Part of a small language model's weights: 9.9M parameters.
Each number is 200 + 40 x the weight over its row's rms, rounded and kept within 0 to 999. Layers, rows and columns count from 0. The size before them is the row's rms in percent of the matrix's.

# layer 5 MLP down (transposed), 1024x256, rms 0.07, rows 744-771, columns 128-255
090,255,222,223,215,270,263,249,111,162,184,197,187,228,239,153,127,184,222,214,195,131,236,124,148,141,185,220,223,152,197,236,202,154,243,242,269,218,248,172,209,219,192,194,199,167,227,202,229,190,138,266,140,113,165,227,187,142,154,195,173,178,189,239,160,192,205,155,226,272,256,260,186,205,208,194,204,309,171,200,192,161,167,201,124,171,106,197,281,233,131,252,194,204,266,162,190,186,222,167,197,230,214,183,154,254,204,240,260,165,154,196,245,200,182,167,162,200,155,179,168,227,235,217,258,168,186,120,190
096,159,224,192,230,213,212,181,239,204,161,200,207,192,182,260,156,233,153,198,159,229,282,127,133,163,239,208,179,189,202,196,177,237,120,192,223,213,225,162,198,261,252,196,277,303,214,176,196,212,194,217,301,208,202,174,207,220,211,207,264,211,215,238,209,186,155,208,302,199,167,182,284,167,212,188,120,125,220,209,250,192,174,176,254,166,266,196,172,178,203,274,241,159,220,212,168,226,226,165,252,144,167,216,157,144,180,183,187,176,140,210,268,134,254,287,130,124,157,227,224,255,208,178,270,244,212,173,226
087,229,165,179,214,242,210,217,132,238,225,208,252,227,146,208,175,187,242,232,211,199,175,212,207,163,258,127,167,201,161,224,146,105,199,181,266,181,202,228,246,177,138,187,208,180,237,182,169,215,194,206,141,177,175,209,217,224,229,164,137,253,270,215,155,235,226,233,169,247,179,197,122,210,188,167,250,111,267,170,213,185,203,87,225,210,228,226,162,158,184,235,232,213,165,205,112,138,207,142,183,221,204,120,183,128,188,163,189,173,165,218,271,240,162,241,301,217,183,198,130,216,210,227,279,210,210,187,225
083,229,218,212,118,117,258,185,136,247,190,216,198,257,125,192,268,188,164,214,117,124,146,148,210,224,167,242,192,174,195,154,233,201,198,174,228,128,199,189,197,169,281,162,144,214,208,159,182,148,194,233,182,227,156,208,150,172,199,218,179,183,211,265,156,181,252,150,110,259,310,228,264,149,130,165,247,225,234,180,188,219,176,192,167,124,190,145,296,204,160,184,161,255,175,165,174,242,195,202,145,283,206,256,238,219,164,221,272,177,152,231,170,161,244,193,193,180,165,207,195,160,206,189,265,196,256,246,243
114,163,163,165,218,244,207,266,203,143,220,153,155,175,223,206,172,171,184,135,171,155,196,185,200,195,194,259,169,204,209,174,219,171,250,177,177,139,258,263,227,244,188,236,179,137,218,186,187,187,133,261,228,255,134,224,192,279,215,228,225,202,232,212,115,202,170,276,214,221,244,208,127,174,159,163,188,251,159,261,166,204,222,154,221,227,135,178,175,128,205,216,106,205,213,221,183,274,143,169,236,171,150,145,198,183,195,160,239,204,236,253,206,197,192,194,252,125,176,188,258,167,192,167,212,187,137,143,268
112,182,117,209,120,161,214,138,234,171,163,166,170,198,254,225,156,260,215,252,157,197,191,196,131,161,223,178,258,172,197,223,129,232,207,214,230,187,181,205,238,168,89,223,191,124,208,252,132,143,156,244,172,204,266,241,149,216,238,219,227,179,231,189,219,212,137,220,272,238,220,138,188,136,173,162,135,201,220,242,220,265,185,171,204,235,165,219,279,226,206,245,184,136,216,206,225,226,131,191,161,165,126,206,192,259,241,186,197,194,226,219,231,137,216,173,202,168,178,176,214,179,159,179,179,182,221,273,153
109,258,150,208,163,221,215,141,192,301,175,253,204,213,193,175,222,164,158,227,177,225,249,158,174,197,195,176,245,191,289,250,195,208,167,184,235,203,121,160,241,163,205,152,149,141,189,236,158,177,166,188,217,190,231,217,191,179,211,243,197,176,202,226,202,178,209,105,207,224,261,166,129,167,201,244,211,225,186,192,160,211,280,202,105,145,207,190,148,272,145,117,142,263,240,190,146,218,292,253,184,196,232,193,287,268,198,156,195,177,170,215,208,203,190,229,227,287,145,143,192,199,207,190,167,199,166,224,162
113,222,210,144,280,221,125,197,155,212,92,187,243,174,249,236,216,154,241,198,204,292,163,130,207,186,255,230,288,166,184,250,213,203,157,172,316,218,224,185,204,184,201,159,157,179,247,237,161,155,202,168,198,216,201,174,227,213,242,224,222,160,258,137,167,129,255,224,222,193,291,222,228,184,194,233,185,177,202,153,284,179,287,245,190,161,141,257,213,220,238,166,182,231,247,203,188,178,261,172,208,230,178,216,219,194,209,141,173,141,228,210,108,187,205,236,293,181,255,204,247,178,232,148,195,151,232,208,258
116,189,245,207,160,150,235,212,185,194,213,189,201,258,200,162,214,212,135,167,256,173,171,199,142,202,237,174,217,135,197,177,305,190,263,167,201,182,176,212,289,162,253,156,180,73,199,195,219,140,253,200,210,205,238,244,172,227,224,277,167,133,177,252,161,193,182,216,258,226,233,212,213,149,114,179,225,170,121,198,131,174,215,113,257,252,230,237,201,242,183,177,164,169,167,203,212,242,210,160,166,182,252,227,183,204,165,225,182,243,193,200,249,172,183,140,210,153,223,152,210,203,132,281,243,220,290,218,194
093,129,197,200,220,134,201,149,191,161,250,255,206,134,84,124,217,193,201,203,247,211,229,117,254,250,256,182,237,166,168,180,193,231,196,225,210,176,239,223,154,231,190,232,229,178,210,174,129,201,209,207,282,224,158,245,156,190,198,220,178,190,109,242,142,260,143,192,214,263,202,205,199,301,212,125,186,260,235,198,240,207,222,185,238,226,210,188,137,235,163,176,234,233,160,239,226,229,219,175,206,177,204,228,200,161,220,227,203,158,198,224,213,222,220,131,160,209,205,226,191,196,187,171,234,185,283,267,233
100,228,204,207,156,259,165,154,149,272,165,182,228,195,286,165,180,177,202,205,189,137,163,209,207,276,214,264,110,193,167,198,230,195,266,205,196,152,139,211,294,175,255,133,186,157,214,183,199,228,203,139,157,256,179,221,226,267,199,223,264,186,167,151,191,117,234,223,226,264,225,275,93,236,200,218,189,151,205,171,272,153,163,287,203,225,238,118,159,188,207,215,165,256,214,131,142,238,255,228,180,218,265,212,132,226,155,162,175,213,158,194,207,164,185,217,182,191,209,229,118,181,183,195,235,206,276,235,198
111,159,219,284,188,198,277,190,140,209,212,201,185,150,185,246,212,131,208,188,250,184,228,184,264,199,138,151,238,168,267,137,194,168,159,224,174,210,209,167,225,255,232,208,167,139,220,194,183,272,184,166,179,206,219,145,234,205,229,244,144,175,256,186,186,152,191,167,273,211,186,175,261,167,214,155,189,238,181,117,202,106,148,163,176,187,170,222,181,282,202,243,164,188,178,247,183,150,267,256,185,190,244,214,221,210,209,198,181,190,155,121,133,269,274,215,299,228,245,219,152,157,216,158,182,143,284,218,135
114,182,203,191,206,207,222,135,267,216,180,254,230,197,114,279,208,179,294,167,214,221,148,199,245,199,224,139,130,198,156,243,147,185,208,238,218,232,164,193,170,109,149,209,168,134,171,248,182,174,210,238,231,169,228,169,166,227,267,191,143,206,150,129,296,156,199,260,193,176,234,201,170,161,180,168,199,177,180,196,144,149,212,146,258,248,199,185,256,217,203,163,145,274,298,175,138,220,202,209,194,210,188,219,278,215,183,220,217,214,157,205,230,209,172,156,205,176,220,234,213,199,143,148,246,193,212,189,188
092,277,166,267,209,262,188,158,152,232,193,186,200,309,193,251,189,236,188,254,163,200,190,262,172,306,229,230,181,224,242,223,170,239,176,226,212,154,249,232,142,207,227,216,200,240,249,238,232,175,173,180,177,203,260,248,225,259,171,145,179,297,186,241,293,227,155,177,214,136,179,166,230,206,193,214,200,259,193,156,211,151,212,132,207,138,243,128,203,149,165,183,206,183,223,186,192,158,196,206,220,209,183,157,145,160,274,228,232,162,147,178,255,175,226,182,178,268,182,218,202,203,211,155,140,225,247,242,195
099,218,230,206,233,178,218,200,246,205,146,189,180,255,257,221,239,121,246,236,169,182,270,205,220,239,161,221,187,187,194,163,240,160,221,261,166,213,223,216,192,160,173,195,129,166,251,173,223,187,142,112,183,247,160,176,250,174,186,168,272,207,125,198,212,151,213,145,189,224,136,239,164,109,204,280,230,191,180,164,208,257,146,251,185,157,124,236,185,176,156,146,231,172,240,201,251,156,227,211,191,218,236,200,173,257,201,158,172,233,192,277,204,141,169,179,218,216,169,206,156,151,233,187,224,225,212,181,77
097,142,224,230,188,168,250,200,209,159,215,208,193,297,247,222,158,205,151,282,183,204,190,250,168,186,219,207,238,182,228,165,206,174,219,114,149,244,216,264,70,182,298,239,240,201,189,258,211,203,226,165,230,108,181,203,226,194,217,154,177,148,208,219,229,191,225,233,163,261,151,245,231,215,199,167,289,208,218,205,168,92,189,211,193,170,195,229,233,206,115,164,187,157,188,267,200,137,259,251,179,153,204,222,278,265,238,259,288,149,146,196,199,157,188,183,221,227,229,199,204,175,204,145,144,248,255,206,230
106,213,187,243,213,189,163,262,217,174,175,180,267,239,269,201,187,228,186,188,162,199,209,145,149,220,174,161,142,233,197,203,214,273,225,77,220,197,229,202,256,171,290,150,186,176,252,154,217,191,265,205,147,157,260,209,186,254,168,178,209,271,229,215,238,253,205,165,191,227,214,196,147,176,184,230,179,200,201,218,205,159,190,237,191,273,230,244,283,143,192,168,198,141,238,133,187,176,184,224,191,206,260,222,158,179,141,247,237,246,201,158,141,190,259,190,229,187,241,165,175,148,264,157,186,203,179,183,217
093,188,233,201,244,212,209,167,209,253,191,287,196,298,191,176,146,170,227,193,255,221,183,190,171,178,275,237,220,219,134,129,165,251,168,232,196,203,176,263,197,211,142,116,201,169,249,269,160,157,149,187,237,177,123,242,267,163,248,287,203,233,197,189,210,201,191,201,178,264,151,216,189,166,221,240,212,202,268,159,214,142,230,220,174,71,217,174,275,268,252,150,161,150,179,249,140,206,192,200,209,223,109,233,170,260,141,245,218,223,207,112,151,201,228,170,167,183,170,231,237,181,202,197,227,205,253,157,181
110,206,217,234,151,152,219,95,170,194,152,193,252,128,224,175,200,164,192,179,160,241,210,209,236,207,201,289,220,286,227,204,221,217,176,174,235,209,210,264,212,179,204,224,200,237,156,203,171,204,132,222,193,236,158,194,230,147,232,113,233,193,203,163,175,257,195,162,167,122,141,228,209,132,245,136,264,188,200,162,219,176,282,245,175,174,224,233,183,170,165,224,181,196,191,161,238,143,290,206,309,284,163,207,179,206,141,232,202,190,145,171,178,247,174,201,170,237,225,228,207,221,213,234,189,187,218,167,199
120,174,264,169,233,242,217,177,150,197,136,270,247,160,143,202,166,226,199,262,210,140,111,246,163,188,239,201,173,162,141,189,218,241,218,156,156,131,215,195,190,209,255,210,134,175,239,169,224,240,235,247,100,162,225,208,215,217,189,159,209,207,210,173,120,258,135,259,219,181,203,106,259,206,114,246,200,187,235,297,205,190,181,183,202,147,247,187,219,137,269,184,198,138,255,264,211,153,212,110,217,231,165,212,224,204,219,207,169,153,224,197,190,203,210,238,249,170,131,167,218,252,210,162,179,223,184,163,208
099,254,248,139,258,184,205,208,200,226,172,270,168,238,182,192,185,188,189,236,244,259,182,226,233,102,155,178,267,222,121,199,187,210,121,162,159,273,219,187,223,118,242,189,160,157,155,236,232,256,145,177,216,175,216,99,181,229,129,178,226,107,243,294,182,229,152,229,277,255,142,214,149,208,158,128,168,192,220,202,234,226,257,248,217,148,246,202,197,201,134,151,238,195,249,203,167,181,252,234,217,265,191,233,116,175,232,163,137,272,223,163,149,230,232,180,182,205,219,239,203,211,228,192,197,202,167,212,183
108,221,199,197,145,221,242,221,179,245,238,204,175,156,218,241,172,180,221,172,191,223,159,198,230,262,150,204,210,267,161,208,294,233,205,234,211,239,137,155,161,197,276,162,174,221,182,240,212,280,138,186,237,178,209,125,223,172,187,220,209,180,224,147,252,236,240,222,179,200,124,159,155,198,249,268,215,247,181,291,156,218,192,190,228,192,176,272,189,207,224,83,198,244,159,178,229,305,223,104,189,202,146,220,267,166,176,203,209,226,243,215,239,164,128,158,248,211,143,115,227,149,177,183,221,206,202,243,246
131,195,135,200,238,208,106,253,238,241,204,189,185,170,217,121,205,240,230,190,169,116,144,174,159,137,227,205,144,154,192,195,198,213,282,268,214,158,232,241,202,166,265,175,199,96,213,198,172,169,198,270,217,203,219,207,90,219,204,214,174,223,230,209,217,256,242,234,194,234,226,173,217,175,218,205,179,175,126,214,204,219,245,166,200,207,181,186,202,227,206,184,227,161,201,155,253,221,133,195,203,207,192,222,195,258,251,200,166,165,252,249,263,275,122,228,174,87,185,152,219,150,234,241,247,205,228,188,162
109,209,176,260,264,201,235,195,203,198,183,189,186,207,181,221,170,162,269,192,230,164,239,274,220,169,228,136,184,175,225,216,244,257,182,151,140,182,180,176,181,221,159,217,209,165,144,187,226,284,203,208,152,188,149,143,200,163,204,241,220,166,167,299,222,174,258,258,226,88,213,169,215,243,150,231,241,162,196,169,160,97,212,169,153,265,173,258,223,176,189,254,260,239,226,227,168,234,222,264,138,128,152,155,167,185,212,265,209,257,222,220,168,134,223,268,224,234,209,202,180,229,192,251,202,153,133,220,200
092,246,180,120,222,178,190,190,213,196,158,174,211,142,219,196,145,244,232,220,224,144,218,209,159,184,191,173,200,221,226,211,179,130,177,233,158,287,136,230,284,188,165,266,79,119,155,173,205,172,166,214,297,172,203,215,129,208,238,216,244,181,204,168,192,220,220,174,230,115,212,166,198,194,247,273,211,230,141,239,138,226,213,187,207,208,203,193,209,200,220,135,216,119,218,227,181,181,278,187,184,154,229,173,176,216,159,295,202,191,189,209,143,221,235,199,259,226,141,177,194,188,205,152,198,277,140,241,241
098,220,251,195,203,177,241,159,162,184,113,195,192,201,166,254,219,212,190,112,297,234,179,217,152,189,139,240,173,259,149,196,194,220,188,196,131,179,212,177,218,283,169,189,165,229,209,151,189,137,168,221,253,211,104,195,207,215,260,109,209,161,180,219,222,131,219,243,191,261,177,248,264,181,200,161,227,191,204,209,231,219,176,236,173,134,177,200,187,267,191,249,175,160,187,195,168,144,288,212,155,231,159,147,225,212,265,107,199,302,186,206,201,181,165,219,120,139,235,208,227,158,183,204,209,208,244,166,237
096,208,238,197,229,160,282,259,213,241,181,201,207,204,203,261,161,117,204,183,184,245,179,187,213,196,238,179,273,176,265,179,204,154,131,199,189,238,231,220,206,145,185,226,261,218,213,179,178,246,116,159,237,85,230,246,208,175,254,117,220,117,228,132,190,291,237,162,217,202,187,215,238,179,275,270,225,237,262,130,192,246,175,164,159,194,184,167,194,191,155,212,231,289,267,184,240,173,247,185,268,182,228,146,220,220,177,195,147,187,197,189,194,246,251,187,245,226,228,145,172,173,152,209,147,175,198,204,167
089,288,161,214,148,265,207,139,204,203,200,214,212,202,234,181,177,213,191,210,255,291,198,188,241,164,263,220,134,142,185,149,243,255,236,169,253,188,241,172,186,282,158,241,164,289,177,243,208,257,184,195,144,121,158,193,148,96,200,161,184,252,146,109,110,178,264,208,173,224,206,186,222,188,257,209,208,164,207,192,236,202,193,244,170,245,256,158,120,199,199,174,197,148,175,213,175,221,223,203,213,142,191,139,167,162,230,193,232,196,251,99,171,242,180,244,193,262,243,168,184,219,179,180,188,173,188,160,111
# layer 5 MLP up, 1024x256, rms 0.0819, rows 745-771, columns 128-255
101,242,186,222,135,140,151,163,234,169,219,263,212,278,203,188,167,240,199,171,273,199,199,159,214,227,217,138,241,174,217,248,209,226,200,185,201,183,122,272,185,206,165,219,170,244,188,184,242,245,232,164,170,214,258,174,163,308,235,209,179,153,232,229,260,236,167,272,178,202,211,197,98,262,251,219,230,261,190,169,239,129,232,197,138,185,150,212,186,174,196,140,239,151,149,281,154,143,192,214,143,225,142,195,126,142,157,231,192,197,207,167,181,154,225,175,184,201,202,192,165,189,186,219,186,150,226,273,188
085,206,262,179,269,148,185,180,242,152,183,177,197,169,209,179,202,205,140,214,211,221,221,204,200,248,144,222,235,158,255,183,140,227,163,170,184,151,194,125,202,231,234,274,174,233,239,282,232,121,237,196,234,285,199,125,200,212,153,263,186,205,197,188,268,235,162,198,188,174,204,202,229,220,191,255,200,241,161,164,217,225,214,256,111,215,202,269,215,133,228,169,222,230,301,213,243,271,189,196,231,208,108,189,208,253,162,230,229,251,213,254,129,153,172,269,172,198,159,278,256,245,225,170,161,274,214,197,246
097,137,162,295,202,258,193,181,188,210,254,242,219,187,169,133,135,135,197,134,256,232,267,149,227,141,126,188,165,241,274,253,221,245,264,194,187,264,201,190,207,165,258,189,178,175,142,138,180,241,215,230,189,163,256,227,194,182,232,215,153,145,202,218,188,137,219,261,195,206,212,190,205,167,183,136,241,164,177,261,186,124,224,198,271,190,193,213,206,246,263,185,273,240,134,198,251,148,192,314,172,195,215,148,193,226,175,205,252,138,232,152,215,253,215,162,274,234,232,181,206,214,227,269,178,166,235,146,256
106,147,197,182,207,215,247,179,212,97,230,153,156,140,281,184,193,195,231,147,230,229,258,216,249,226,225,177,267,183,172,278,257,234,238,177,161,179,159,283,134,188,157,182,183,168,196,191,244,195,208,231,159,240,212,205,214,181,113,229,257,199,155,187,200,183,189,235,175,124,222,170,98,214,246,225,228,185,228,312,171,206,145,271,200,206,149,224,240,219,226,195,146,217,239,264,201,124,299,183,191,243,181,199,294,288,169,237,193,223,228,210,194,134,261,128,233,177,189,214,230,209,199,186,196,158,198,174,236
109,225,220,200,234,206,219,165,233,206,266,233,205,169,212,185,227,209,154,219,140,179,172,208,31,148,165,118,206,212,281,266,213,208,158,126,66,235,200,173,138,184,215,226,163,159,200,202,227,237,151,175,209,179,242,219,178,198,195,231,315,137,205,220,184,182,158,217,179,195,228,142,232,232,185,221,181,166,137,189,204,174,209,187,270,185,192,214,169,175,193,203,174,157,249,267,289,229,224,169,214,210,188,145,189,268,144,245,158,135,161,125,252,165,183,169,175,213,202,234,168,257,209,239,177,257,167,205,261
103,207,228,192,236,192,153,242,208,160,222,225,159,218,220,167,234,185,187,153,188,161,254,132,202,222,225,167,224,238,272,181,230,188,207,135,192,195,158,204,205,193,232,170,69,234,266,216,256,157,303,173,182,253,188,178,193,185,178,244,231,170,247,298,181,117,186,189,142,259,179,193,219,230,248,232,236,223,247,94,157,194,263,211,166,221,220,237,187,254,202,143,220,242,215,109,159,213,214,206,242,244,187,205,226,231,192,230,202,218,151,184,216,220,194,274,175,240,180,237,265,189,224,220,183,191,198,182,220
109,197,184,234,235,283,195,192,165,172,269,238,172,224,271,223,243,191,188,159,232,154,164,206,206,226,181,198,144,245,211,220,211,208,182,269,133,192,204,238,174,211,221,224,185,162,229,231,241,210,135,227,189,189,230,194,290,195,164,235,200,130,226,202,189,144,144,250,215,189,131,173,123,202,183,212,180,133,151,269,229,203,258,239,183,157,260,222,189,221,277,185,251,205,121,189,230,254,253,190,280,166,218,181,203,121,179,197,138,211,216,153,163,167,124,172,161,176,225,143,219,214,182,253,233,149,199,220,197
107,191,209,208,218,165,221,174,263,190,189,177,212,214,197,164,180,161,177,135,235,194,143,152,199,258,216,111,214,186,194,244,255,255,239,210,151,206,202,216,256,175,239,185,216,173,227,227,205,230,226,157,127,215,231,211,153,224,133,190,204,147,198,214,203,173,128,132,278,185,234,160,211,211,217,197,220,198,124,206,159,148,244,176,274,247,194,235,178,234,220,214,158,209,213,338,230,150,208,164,197,141,173,187,235,194,179,218,207,211,198,226,234,123,157,177,198,179,264,263,111,228,201,270,178,143,156,281,216
099,207,203,170,194,162,237,220,213,154,246,193,214,98,190,180,170,220,194,133,209,227,224,203,174,189,202,236,260,181,215,246,250,228,207,211,240,249,157,158,254,140,209,158,239,165,201,256,238,148,195,203,139,145,195,179,227,177,208,161,211,237,220,175,149,191,181,150,205,229,210,226,293,192,242,218,242,222,279,242,306,219,121,217,206,155,147,268,193,225,265,193,150,277,216,150,185,288,156,195,200,235,119,194,259,237,229,292,195,200,160,229,150,217,152,110,225,150,214,227,203,258,189,235,202,187,207,197,265
086,251,197,156,194,172,262,177,278,172,284,198,162,199,161,220,176,201,223,179,213,195,256,182,186,185,157,140,207,271,221,143,201,177,163,155,217,278,265,204,136,205,159,310,196,255,225,229,257,201,224,208,243,207,238,198,217,168,238,227,169,242,281,186,211,238,151,147,108,114,177,148,274,214,199,193,171,199,141,235,221,232,233,179,232,197,177,283,195,191,196,197,164,260,196,250,241,219,115,233,242,227,162,181,232,139,243,220,165,136,232,190,151,215,74,186,172,268,198,203,242,225,197,165,123,151,140,143,172
104,200,152,123,212,216,172,219,213,183,206,273,252,187,240,198,223,159,309,162,208,135,182,194,186,259,209,146,257,234,169,269,193,253,209,193,217,235,169,184,248,155,253,225,138,226,193,175,186,206,242,261,149,232,205,220,170,218,189,202,202,166,209,246,178,156,181,186,278,155,220,211,263,201,192,185,258,251,127,184,237,189,214,176,189,192,278,284,178,167,165,209,115,247,253,193,192,234,199,232,287,153,197,157,186,236,187,186,191,227,220,254,162,206,211,145,227,175,158,244,156,214,205,166,197,241,222,243,206
107,157,180,150,308,201,227,133,230,152,159,178,207,169,322,201,283,190,222,150,239,160,170,213,209,236,192,166,170,143,219,197,216,220,240,110,157,282,131,194,190,193,171,177,220,180,219,185,223,181,179,176,138,178,202,161,204,249,216,188,156,233,165,255,229,177,228,187,190,222,210,229,174,273,184,285,269,174,174,273,210,177,246,236,232,251,213,228,201,183,194,115,134,200,208,288,238,196,195,113,186,193,143,220,255,230,217,172,199,170,190,171,171,246,148,203,287,192,225,206,212,237,179,190,240,185,169,227,205
095,173,135,244,315,92,221,213,224,199,298,213,201,198,240,218,95,183,251,172,203,169,241,131,210,241,177,214,260,160,225,171,265,168,182,204,200,183,248,294,222,204,227,214,195,206,106,162,194,208,192,174,162,223,155,175,155,131,174,219,197,179,156,210,214,204,190,165,201,147,215,234,243,176,165,290,174,269,259,231,179,227,243,169,156,223,272,294,197,116,210,193,223,129,151,245,250,176,240,164,232,182,205,172,212,252,181,191,158,177,208,188,174,174,192,241,244,203,183,170,228,235,190,123,196,206,209,178,235
103,102,157,232,232,259,197,153,195,225,158,197,257,219,194,226,251,210,201,173,255,158,220,168,227,271,165,153,126,210,235,202,229,163,255,245,181,165,101,215,216,244,242,163,195,190,238,173,189,182,176,281,133,211,266,282,148,296,220,234,86,214,237,267,176,166,142,199,128,289,168,169,256,203,235,233,232,213,179,213,102,187,239,158,220,214,166,227,230,195,248,182,168,170,240,232,225,173,211,230,143,225,220,192,203,149,248,209,168,162,182,153,191,129,154,251,247,276,193,222,190,216,153,239,207,197,246,145,211
104,159,228,150,217,207,226,186,143,138,218,258,264,136,153,204,230,138,184,194,173,237,211,147,178,268,147,234,197,148,181,237,217,189,226,176,137,257,154,235,161,214,217,185,117,172,251,262,223,299,169,187,167,142,242,175,197,217,166,250,257,177,202,205,215,206,225,250,115,108,177,202,210,157,254,226,216,203,229,244,133,185,187,202,178,178,149,270,234,212,177,156,207,183,289,222,267,193,265,220,248,148,208,126,166,146,170,207,194,200,215,210,190,181,163,223,225,170,195,268,118,251,236,230,181,193,173,219,257
103,200,190,220,322,152,262,215,270,218,165,223,235,124,213,209,200,101,237,207,196,176,135,199,217,219,152,152,226,217,183,150,206,181,229,158,205,273,212,204,273,243,229,245,177,204,194,233,184,115,242,158,209,167,209,188,241,184,144,233,316,212,217,238,191,206,249,176,99,203,255,204,207,220,223,238,219,188,243,259,276,221,206,201,171,93,255,233,190,171,213,171,210,200,138,168,151,245,246,193,235,204,185,157,260,273,229,217,152,202,150,206,199,151,169,210,207,269,207,212,173,200,227,208,190,198,190,187,240
095,238,203,223,220,215,174,290,191,144,177,223,217,178,193,183,219,195,184,145,242,216,216,170,148,147,94,287,246,279,217,212,251,258,225,168,197,204,241,222,257,114,222,272,184,180,210,230,215,172,219,277,133,173,245,241,163,153,173,198,239,172,246,228,126,216,152,178,223,260,223,133,251,125,237,203,199,201,214,244,308,174,186,186,221,150,141,155,288,216,225,206,127,175,231,235,149,254,230,174,208,159,183,246,147,193,194,240,230,224,295,207,156,227,111,185,196,182,226,181,243,168,197,150,233,144,183,235,208
108,176,186,132,206,284,132,207,160,132,209,168,230,278,184,218,176,202,185,150,250,129,146,187,140,232,219,199,181,232,187,242,242,177,234,135,198,230,237,230,243,203,187,171,208,184,237,249,247,191,171,218,203,270,245,196,218,185,164,219,239,220,197,222,195,190,222,196,116,172,273,161,183,257,202,169,153,108,204,181,169,102,203,219,290,201,155,169,164,172,189,165,188,234,200,241,232,197,223,171,202,139,176,206,245,283,153,227,191,163,166,223,173,199,161,202,172,157,183,274,214,266,185,139,266,140,187,174,246
106,209,170,148,255,204,190,179,169,128,252,148,234,179,256,189,158,154,248,121,187,198,145,170,181,274,150,115,223,222,168,226,245,189,241,145,201,185,263,183,201,237,184,177,181,185,241,181,223,146,217,270,228,220,210,151,275,236,184,214,254,260,169,213,161,174,155,220,202,211,208,146,185,183,133,240,205,137,169,215,219,118,235,169,219,161,221,298,202,112,151,224,195,170,203,252,244,203,216,218,260,179,198,170,191,172,70,212,249,195,238,190,143,212,210,215,157,156,209,147,156,231,252,195,178,152,156,270,229
100,83,227,208,191,232,212,199,245,223,190,214,208,161,167,135,188,213,212,144,229,166,249,212,213,249,168,167,217,235,208,191,180,258,249,145,271,174,197,159,267,229,153,211,167,190,194,244,172,84,182,262,138,242,215,92,169,236,137,221,165,208,196,221,229,227,132,184,223,198,232,178,210,211,145,224,172,235,190,170,261,175,178,157,184,174,170,194,220,197,241,207,137,227,154,296,244,191,207,184,226,222,150,244,204,273,242,232,208,190,297,216,210,137,152,150,212,186,218,120,256,244,196,195,158,184,242,161,194
107,213,225,239,223,221,161,189,245,206,241,196,224,167,188,228,212,205,206,134,208,224,220,176,264,233,174,226,154,231,170,246,227,160,238,243,125,270,155,236,223,216,274,187,190,178,187,193,149,191,190,197,130,163,238,229,194,227,148,243,217,254,140,180,161,190,179,170,241,111,263,175,112,183,212,220,189,195,81,279,109,175,211,274,222,198,261,218,219,188,248,179,192,202,168,206,313,280,172,234,219,217,138,195,202,248,223,234,215,196,149,172,215,163,176,158,172,170,210,253,199,255,180,183,161,200,198,184,255
103,215,166,179,173,175,171,257,227,185,168,132,170,140,275,151,197,210,218,167,215,184,176,209,261,194,225,217,179,221,276,129,226,210,175,228,192,214,200,176,221,200,186,160,151,174,210,207,251,182,174,279,215,189,233,172,152,283,182,228,267,201,231,242,193,229,158,138,147,133,270,151,274,164,185,210,180,144,111,138,140,159,273,238,218,217,198,142,266,224,200,208,159,236,259,200,296,192,135,228,270,184,217,167,288,256,223,177,147,240,267,209,201,204,200,217,223,162,203,169,221,230,182,294,199,132,160,212,231
104,196,241,268,235,166,130,163,227,219,219,159,233,230,218,163,149,137,184,147,260,165,268,110,229,163,167,235,271,205,183,256,293,158,200,184,236,120,183,241,187,155,169,218,161,181,189,206,173,232,266,202,181,185,252,156,177,191,140,246,162,179,199,189,177,209,152,170,237,230,171,220,192,264,97,186,202,184,196,169,192,243,223,219,115,112,162,190,230,195,199,171,179,254,192,187,218,126,247,254,211,170,151,225,185,277,194,196,175,216,182,179,212,168,132,340,175,159,193,185,227,220,206,230,134,140,228,183,268
102,243,204,237,153,153,208,108,127,226,288,143,196,210,158,155,249,215,170,190,170,173,229,186,167,226,128,224,296,241,194,182,215,271,259,126,185,227,216,177,169,206,324,190,242,173,198,157,246,269,214,264,182,280,177,165,238,214,189,206,224,186,180,194,220,188,204,203,195,177,249,222,179,196,152,230,268,200,177,193,232,176,159,241,151,236,179,258,220,119,193,250,221,230,223,195,225,225,218,121,147,199,150,217,221,149,189,160,191,170,216,180,252,204,213,136,177,117,238,171,123,279,259,191,249,156,233,103,210
103,259,257,244,235,237,179,225,283,220,193,191,158,225,211,180,139,180,210,309,203,190,187,138,230,206,219,253,224,233,246,222,254,268,215,197,169,246,153,203,197,217,217,271,167,213,210,147,186,191,200,182,145,182,217,168,296,137,128,192,231,119,262,239,154,157,167,143,186,140,179,165,265,199,249,271,216,192,181,197,194,97,199,262,280,162,172,185,136,189,221,242,158,159,155,204,197,198,172,150,182,142,142,206,243,231,201,151,254,203,200,208,161,238,210,164,175,151,165,246,171,209,192,188,211,158,161,238,213
103,173,239,247,201,195,247,226,206,170,223,183,146,151,262,212,258,128,247,168,287,188,200,202,250,183,216,213,247,131,240,200,292,157,171,221,192,222,168,133,222,137,171,171,192,145,231,191,238,230,193,187,184,219,198,173,224,186,161,159,210,177,188,198,197,179,201,185,185,250,221,238,198,223,195,166,233,212,173,210,126,187,132,259,175,208,230,222,208,251,269,214,168,223,151,194,160,197,277,225,226,155,212,198,249,190,224,197,169,214,233,241,200,138,199,234,115,144,165,214,172,249,203,233,249,189,192,173,270
092,149,199,156,242,158,305,226,184,177,189,181,219,205,159,218,248,235,187,205,190,142,143,169,129,226,151,178,203,194,190,230,181,213,324,184,199,259,240,247,219,211,189,203,259,135,234,204,83,193,236,233,180,254,238,207,186,240,213,242,166,126,252,226,224,220,236,209,119,209,228,215,154,180,193,218,171,154,243,173,172,220,162,216,234,159,182,159,169,205,214,183,118,135,225,151,214,222,255,205,190,238,167,299,212,206,234,240,246,166,143,199,188,134,191,190,281,184,113,136,201,227,137,275,185,158,267,225,210